{"head_dim": 32, "norm_eps": 1e-06, "positions": "learned", "bias": "all"}
Each number is 50 + 15 x the weight over its row's rms, rounded and kept within 0 to 99. Layers, rows and columns count from 0. The size before them is the row's rms in percent of the matrix's.

# layer 5 MLP up, 512x128, rms 0.128, rows 441-466, columns 0-63
100:69 54 58 93 49 44 71 61 56 61 66 37 48 33 53 49 32 19 59 44 36 41 45 46 51 24 48 66 13 60 56 81 54 33 55 38 58 29 38 55 37 21 71 13 53 41 51 59 29 43 65 62 55 70 91 42 54 59 46 24 79 79 39 71
086:58 38 50 79 56 52 57 65 25 62 33 57 66 55 60 38 79 13 43 55 56 35 38 10 68 16 07 24 56 50 70 39 35 69 41 45 40 35 56 68 40 42 56 64 53 56 26 62 51 36 47 75 44 54 49 46 39 27 36 71 68 61 37 53
106:41 45 31 58 59 28 56 55 75 39 17 24 31 33 50 24 34 43 49 65 33 61 45 69 67 21 53 61 37 62 54 52 60 38 67 37 30 30 29 68 16 38 47 47 19 68 54 55 38 50 22 79 52 41 41 54 68 41 51 49 64 57 40 60
106:47 63 69 55 43 66 55 29 66 56 26 63 40 62 46 78 53 64 33 47 44 49 50 33 43 49 53 57 34 24 35 49 57 43 45 50 43 37 64 64 31 67 52 65 30 63 26 34 26 54 52 61 67 66 64 44 37 52 21 57 37 55 45 82
094:41 53 27 51 32 39 68 48 37 37 53 46 59 24 85 56 47 54 55 49 31 51 51 15 75 61 48 53 20 56 31 51 47 68 63 00 77 55 37 40 58 49 44 52 71 62 44 75 29 58 69 43 58 72 51 54 63 66 63 42 38 63 65 50
103:45 30 40 47 39 56 61 46 59 52 60 25 78 39 61 20 37 50 41 62 30 68 30 35 59 45 34 67 77 53 36 54 53 82 55 29 39 71 36 59 60 38 33 33 54 46 61 49 61 56 65 20 47 41 59 57 63 72 47 30 51 47 44 53
102:57 49 51 83 55 55 65 41 59 43 38 45 44 35 56 75 50 65 60 81 32 68 60 34 56 52 68 28 28 79 41 69 47 65 58 24 48 60 58 47 27 69 33 33 48 57 59 56 38 54 45 48 52 50 59 45 60 61 58 78 60 55 31 37
105:47 44 56 56 87 59 72 56 34 50 55 59 52 27 49 56 52 49 48 87 50 49 61 34 49 49 56 93 47 53 51 40 48 65 48 44 44 37 30 54 62 58 67 71 46 50 27 29 48 64 47 51 59 70 30 21 51 53 52 70 36 60 45 82
099:60 39 69 45 51 77 56 08 43 47 57 49 76 74 46 45 53 45 53 60 28 63 48 41 48 53 34 51 57 59 72 70 59 80 22 27 20 46 42 48 72 51 50 61 32 65 25 60 49 68 43 55 31 44 37 15 50 26 56 53 43 61 10 26
101:67 42 70 47 31 52 55 28 64 39 16 48 46 78 53 82 49 53 50 45 45 53 43 50 49 35 53 58 66 48 42 63 57 71 75 60 56 46 34 52 54 29 38 59 62 61 41 53 52 61 54 32 71 71 62 62 50 46 46 43 35 41 87 73
105:25 37 31 63 34 45 75 53 50 69 41 31 32 38 59 22 45 52 21 47 42 70 22 61 69 60 65 59 35 71 44 52 62 45 28 67 48 51 64 76 21 58 15 46 31 44 55 42 63 42 14 67 54 63 37 61 59 41 40 65 51 57 46 52
109:52 53 49 33 68 54 63 45 24 44 57 72 75 60 59 72 26 25 51 57 25 54 55 52 58 48 27 41 43 55 55 43 56 37 39 30 49 30 34 67 71 63 62 76 38 49 69 72 44 20 22 67 41 54 62 45 50 29 36 55 68 51 52 44
097:38 70 33 64 69 34 41 51 46 69 59 51 45 50 47 60 23 35 50 71 55 69 58 52 54 48 37 55 63 56 50 44 59 52 49 37 37 48 31 57 65 33 24 36 40 23 47 64 50 56 52 57 61 61 58 41 49 36 72 62 58 43 76 48
103:49 43 50 85 70 55 36 48 81 45 31 55 27 49 44 52 45 40 32 41 52 63 36 61 54 46 56 37 34 39 35 37 50 47 55 49 62 15 70 66 24 52 46 50 44 37 57 72 23 36 63 51 79 62 32 39 56 35 44 47 59 72 69 49
105:41 78 39 61 57 51 57 47 48 54 42 66 30 34 42 59 38 42 60 61 46 84 52 29 59 33 40 67 59 66 56 53 62 61 64 38 50 49 25 58 48 31 71 45 40 41 43 60 33 57 48 58 69 50 52 33 42 14 41 40 70 39 35 40
103:48 45 45 32 64 34 40 59 70 37 24 52 27 68 56 69 31 42 53 40 45 76 43 37 43 26 55 47 46 83 42 51 59 28 41 47 53 51 75 53 47 83 53 54 24 58 69 53 36 49 29 54 57 73 59 27 56 25 54 75 30 48 43 47
101:86 49 51 57 76 58 58 60 59 61 58 42 51 51 42 39 40 40 40 46 40 76 53 50 65 47 32 64 25 56 36 35 54 67 31 37 59 40 51 62 13 35 59 45 57 45 47 46 73 48 73 45 49 55 42 29 52 56 46 46 66 39 31 66
116:51 62 33 64 38 24 52 58 60 59 59 61 20 65 68 59 62 46 39 33 39 69 21 35 67 55 58 17 41 44 43 68 55 26 66 14 60 32 45 71 39 65 67 61 47 34 45 63 49 29 38 22 87 40 44 58 61 42 66 54 41 45 38 58
102:69 64 21 45 76 67 43 35 81 58 21 33 68 45 65 54 55 64 27 62 07 68 49 69 53 46 56 58 39 34 55 61 46 29 66 32 62 54 41 76 44 62 53 60 54 46 32 70 45 53 43 38 70 71 44 46 49 44 25 41 51 41 68 41
108:48 26 80 83 60 78 76 56 53 55 65 54 38 52 57 49 53 31 32 59 48 64 46 71 60 24 48 62 64 36 59 56 47 37 24 25 58 48 52 56 58 32 38 33 43 73 74 56 53 78 44 51 39 57 36 22 47 48 18 45 49 56 55 57
094:53 61 49 44 53 56 59 54 32 41 71 61 53 37 60 72 56 41 41 44 45 58 32 24 63 68 23 37 34 27 47 45 48 75 28 45 40 29 44 65 49 51 44 49 61 74 56 45 65 62 52 55 46 37 55 28 34 54 31 64 28 61 34 61
093:80 15 64 37 31 45 49 48 41 53 36 38 74 34 60 54 42 52 59 64 55 86 31 44 52 63 17 59 28 67 35 44 68 69 58 57 30 53 61 48 80 51 28 43 51 35 66 46 64 63 62 28 60 32 59 66 53 52 84 35 50 56 39 65
113:23 66 40 46 53 61 48 52 57 58 26 49 40 44 63 51 39 30 57 53 37 47 48 50 65 51 53 36 63 57 49 54 60 47 63 51 52 67 54 70 49 62 16 48 59 46 45 43 59 45 64 33 50 30 38 50 32 59 71 44 75 44 53 59
101:37 68 50 45 62 51 44 22 54 57 21 35 37 66 56 64 21 58 58 44 57 54 61 14 58 40 50 19 33 55 42 56 81 52 66 47 53 36 41 37 53 59 47 46 47 64 42 78 18 30 45 50 77 48 66 37 65 73 63 51 24 25 30 59
098:47 64 61 46 35 40 50 48 58 39 45 12 33 42 75 64 56 66 29 39 22 33 32 58 57 46 28 56 51 56 40 61 56 69 58 50 63 66 47 71 37 24 42 44 89 34 44 46 60 42 88 26 37 37 72 39 32 52 31 42 34 31 41 65
100:82 67 63 44 46 46 45 64 58 52 37 47 60 70 64 45 42 47 56 71 48 65 50 25 55 59 40 31 31 38 29 52 55 41 61 55 43 31 57 46 79 72 53 57 96 39 47 46 44 18 57 33 56 56 67 29 66 59 66 41 61 83 37 52
# layer 5 MLP down (transposed), 512x128, rms 0.125, rows 441-465, columns 0-63
103:57 44 53 54 58 61 63 49 66 54 54 54 44 58 29 64 79 44 63 42 48 42 63 46 53 36 66 24 13 58 45 44 30 64 81 27 32 54 48 34 39 34 41 66 45 50 45 58 60 35 67 59 50 34 16 32 53 30 32 35 46 48 75 46
097:59 37 44 76 49 38 55 37 49 46 55 52 53 38 49 48 91 42 45 54 89 54 63 46 47 40 53 41 47 58 63 63 00 53 69 47 63 65 45 26 30 53 50 54 48 52 47 64 49 41 48 41 52 51 52 44 60 47 55 37 38 37 60 44
100:87 53 38 30 40 74 43 50 45 48 62 54 54 35 38 57 52 67 54 42 49 85 51 29 56 67 50 16 47 77 34 51 48 51 37 37 34 54 73 65 90 73 67 31 38 44 61 43 50 28 28 45 45 39 50 91 53 51 47 65 33 47 35 51
105:63 56 44 45 59 51 65 44 39 51 59 42 44 57 59 49 28 48 47 59 00 59 55 66 72 56 51 21 35 67 52 47 99 51 57 46 43 27 38 72 30 42 45 42 40 56 50 44 52 43 54 51 39 54 34 68 55 58 51 55 71 59 44 68
098:61 40 60 67 63 49 73 59 28 49 64 20 72 62 95 46 36 33 43 68 26 54 42 60 59 39 43 54 72 56 52 49 88 41 20 67 48 37 38 57 53 54 56 19 54 71 44 47 48 40 52 30 31 37 59 48 29 60 22 36 63 46 64 58
104:47 52 57 31 52 44 45 68 58 54 43 47 70 37 42 73 50 58 62 67 51 29 69 47 17 60 69 50 32 55 39 51 70 63 68 70 26 44 64 38 41 53 67 44 52 13 73 63 54 19 44 24 43 63 54 35 39 45 50 41 13 54 36 52
106:20 59 42 65 59 55 41 63 37 46 43 36 54 52 69 72 57 72 51 40 29 68 65 62 35 53 47 52 37 63 37 39 24 48 52 59 50 51 46 28 59 66 81 42 40 62 66 55 33 36 25 62 40 35 33 08 70 48 61 41 35 28 53 35
096:47 44 60 68 35 30 70 53 41 45 74 67 33 29 52 31 68 32 78 13 39 71 61 59 63 47 43 60 37 31 58 21 53 51 85 41 56 59 72 45 50 49 32 35 60 34 49 44 77 41 28 46 50 34 21 66 54 55 43 32 43 99 48 30
099:51 45 47 22 72 43 74 53 74 45 69 35 47 33 47 15 49 52 65 69 31 34 50 56 50 51 73 47 45 41 51 51 31 55 67 45 54 48 62 43 15 48 46 48 55 38 70 53 38 35 36 41 48 67 49 79 53 47 58 56 57 51 64 55
101:49 49 54 46 29 84 73 58 54 67 40 68 46 24 78 58 26 40 40 42 28 61 33 57 51 75 61 80 43 56 60 34 61 45 49 41 23 33 49 56 66 20 49 63 41 37 55 33 65 62 40 11 17 39 31 55 48 37 40 32 62 61 56 59
102:46 45 65 62 51 80 57 63 58 56 27 18 61 27 63 49 56 60 45 52 39 52 42 58 60 19 60 62 42 35 43 83 39 61 61 75 52 56 29 42 57 68 35 47 35 39 43 41 80 46 47 31 38 32 41 50 73 43 58 37 53 47 49 59
105:63 44 49 62 37 55 31 56 65 52 43 44 67 33 48 40 51 68 59 58 50 61 51 33 50 40 38 61 32 50 29 71 30 45 77 52 58 42 57 30 39 43 72 42 53 55 37 23 68 51 57 53 79 54 52 10 51 63 66 46 44 40 56 46
094:51 41 59 41 54 70 80 55 56 61 57 89 40 51 51 24 89 60 65 53 34 56 41 52 36 55 65 54 63 64 64 54 52 26 62 31 48 38 40 40 39 37 29 59 39 51 35 12 70 45 51 60 27 53 58 69 44 43 51 54 40 45 32 48
097:46 46 34 17 30 52 82 50 15 34 55 76 59 53 27 65 41 44 51 33 62 73 55 47 63 77 69 52 73 85 44 51 35 63 71 28 31 49 09 64 65 39 65 43 68 47 74 42 57 53 43 39 33 81 35 58 53 59 68 55 30 66 43 65
100:59 50 38 51 62 55 36 52 62 38 34 53 44 51 32 42 34 31 50 60 58 21 34 54 41 39 61 45 41 54 64 35 71 35 52 77 39 47 60 45 41 42 35 42 73 70 18 51 45 73 64 38 42 50 45 65 47 58 20 58 54 54 30 48
102:70 47 37 44 61 54 92 40 60 54 63 54 30 65 59 50 67 86 62 61 68 42 52 35 81 20 69 67 38 40 46 49 18 42 39 39 38 56 60 31 47 42 52 47 60 49 52 45 42 28 34 40 28 61 33 35 29 37 61 36 58 63 65 36
101:48 63 30 36 62 71 22 69 72 37 51 55 50 54 15 73 49 65 45 66 61 30 69 87 62 46 68 59 60 64 57 52 41 61 31 81 82 69 50 42 71 31 41 52 54 53 64 55 53 37 57 35 44 39 47 54 46 35 61 41 47 37 26 45
116:59 52 37 17 66 51 74 43 48 64 44 54 53 50 28 51 42 54 62 53 76 48 43 28 50 57 49 31 73 32 64 48 82 99 31 45 31 62 27 54 40 54 23 42 62 66 74 36 54 66 60 69 23 47 25 27 44 47 59 52 30 41 67 50
097:61 45 43 91 49 63 86 32 27 37 52 84 55 36 64 49 44 36 55 33 37 26 45 36 60 41 22 31 54 81 47 47 46 43 40 55 47 30 40 30 54 66 60 66 49 44 53 42 42 49 36 14 22 74 66 46 66 63 49 50 65 54 64 56
107:70 70 44 38 40 40 33 71 92 52 68 64 49 43 72 55 60 61 42 59 39 38 65 40 54 33 47 50 62 31 49 65 47 53 50 39 48 49 73 45 59 44 43 50 42 04 32 38 30 46 43 63 70 55 36 32 83 72 74 61 80 36 44 04
092:63 59 48 52 22 57 76 61 77 53 49 29 51 53 68 34 82 41 61 62 60 55 60 58 56 36 62 42 40 86 46 58 31 34 76 66 36 59 29 34 61 14 57 16 55 56 60 40 34 53 54 44 52 51 30 34 68 38 43 51 62 21 37 40
096:36 52 48 47 20 55 38 50 42 46 33 61 35 39 35 46 62 96 46 29 53 59 82 50 57 46 41 56 48 21 35 33 74 32 70 39 47 37 56 56 40 64 66 58 38 60 63 58 32 54 80 47 53 38 52 41 51 53 13 49 81 67 61 58
127:54 29 57 38 44 36 68 50 41 59 60 72 61 37 70 31 32 55 24 43 44 71 42 54 35 39 74 76 60 77 48 42 65 39 70 52 35 58 42 54 22 46 46 79 51 40 59 46 54 43 25 42 55 57 52 49 65 43 81 66 73 53 41 68
102:74 60 37 30 71 43 59 50 62 49 71 34 49 40 23 33 55 31 50 49 61 32 57 28 50 28 56 52 42 78 49 29 41 70 61 32 49 70 55 36 60 65 21 61 21 65 37 38 44 74 47 38 47 49 41 37 46 45 63 42 45 44 28 43
096:45 13 36 42 48 46 81 54 26 78 31 45 65 47 60 33 38 46 57 45 62 54 55 59 34 34 99 69 74 47 61 55 47 58 52 54 49 71 61 43 55 43 54 62 35 43 48 63 20 59 48 35 56 60 26 54 46 28 51 45 55 56 58 36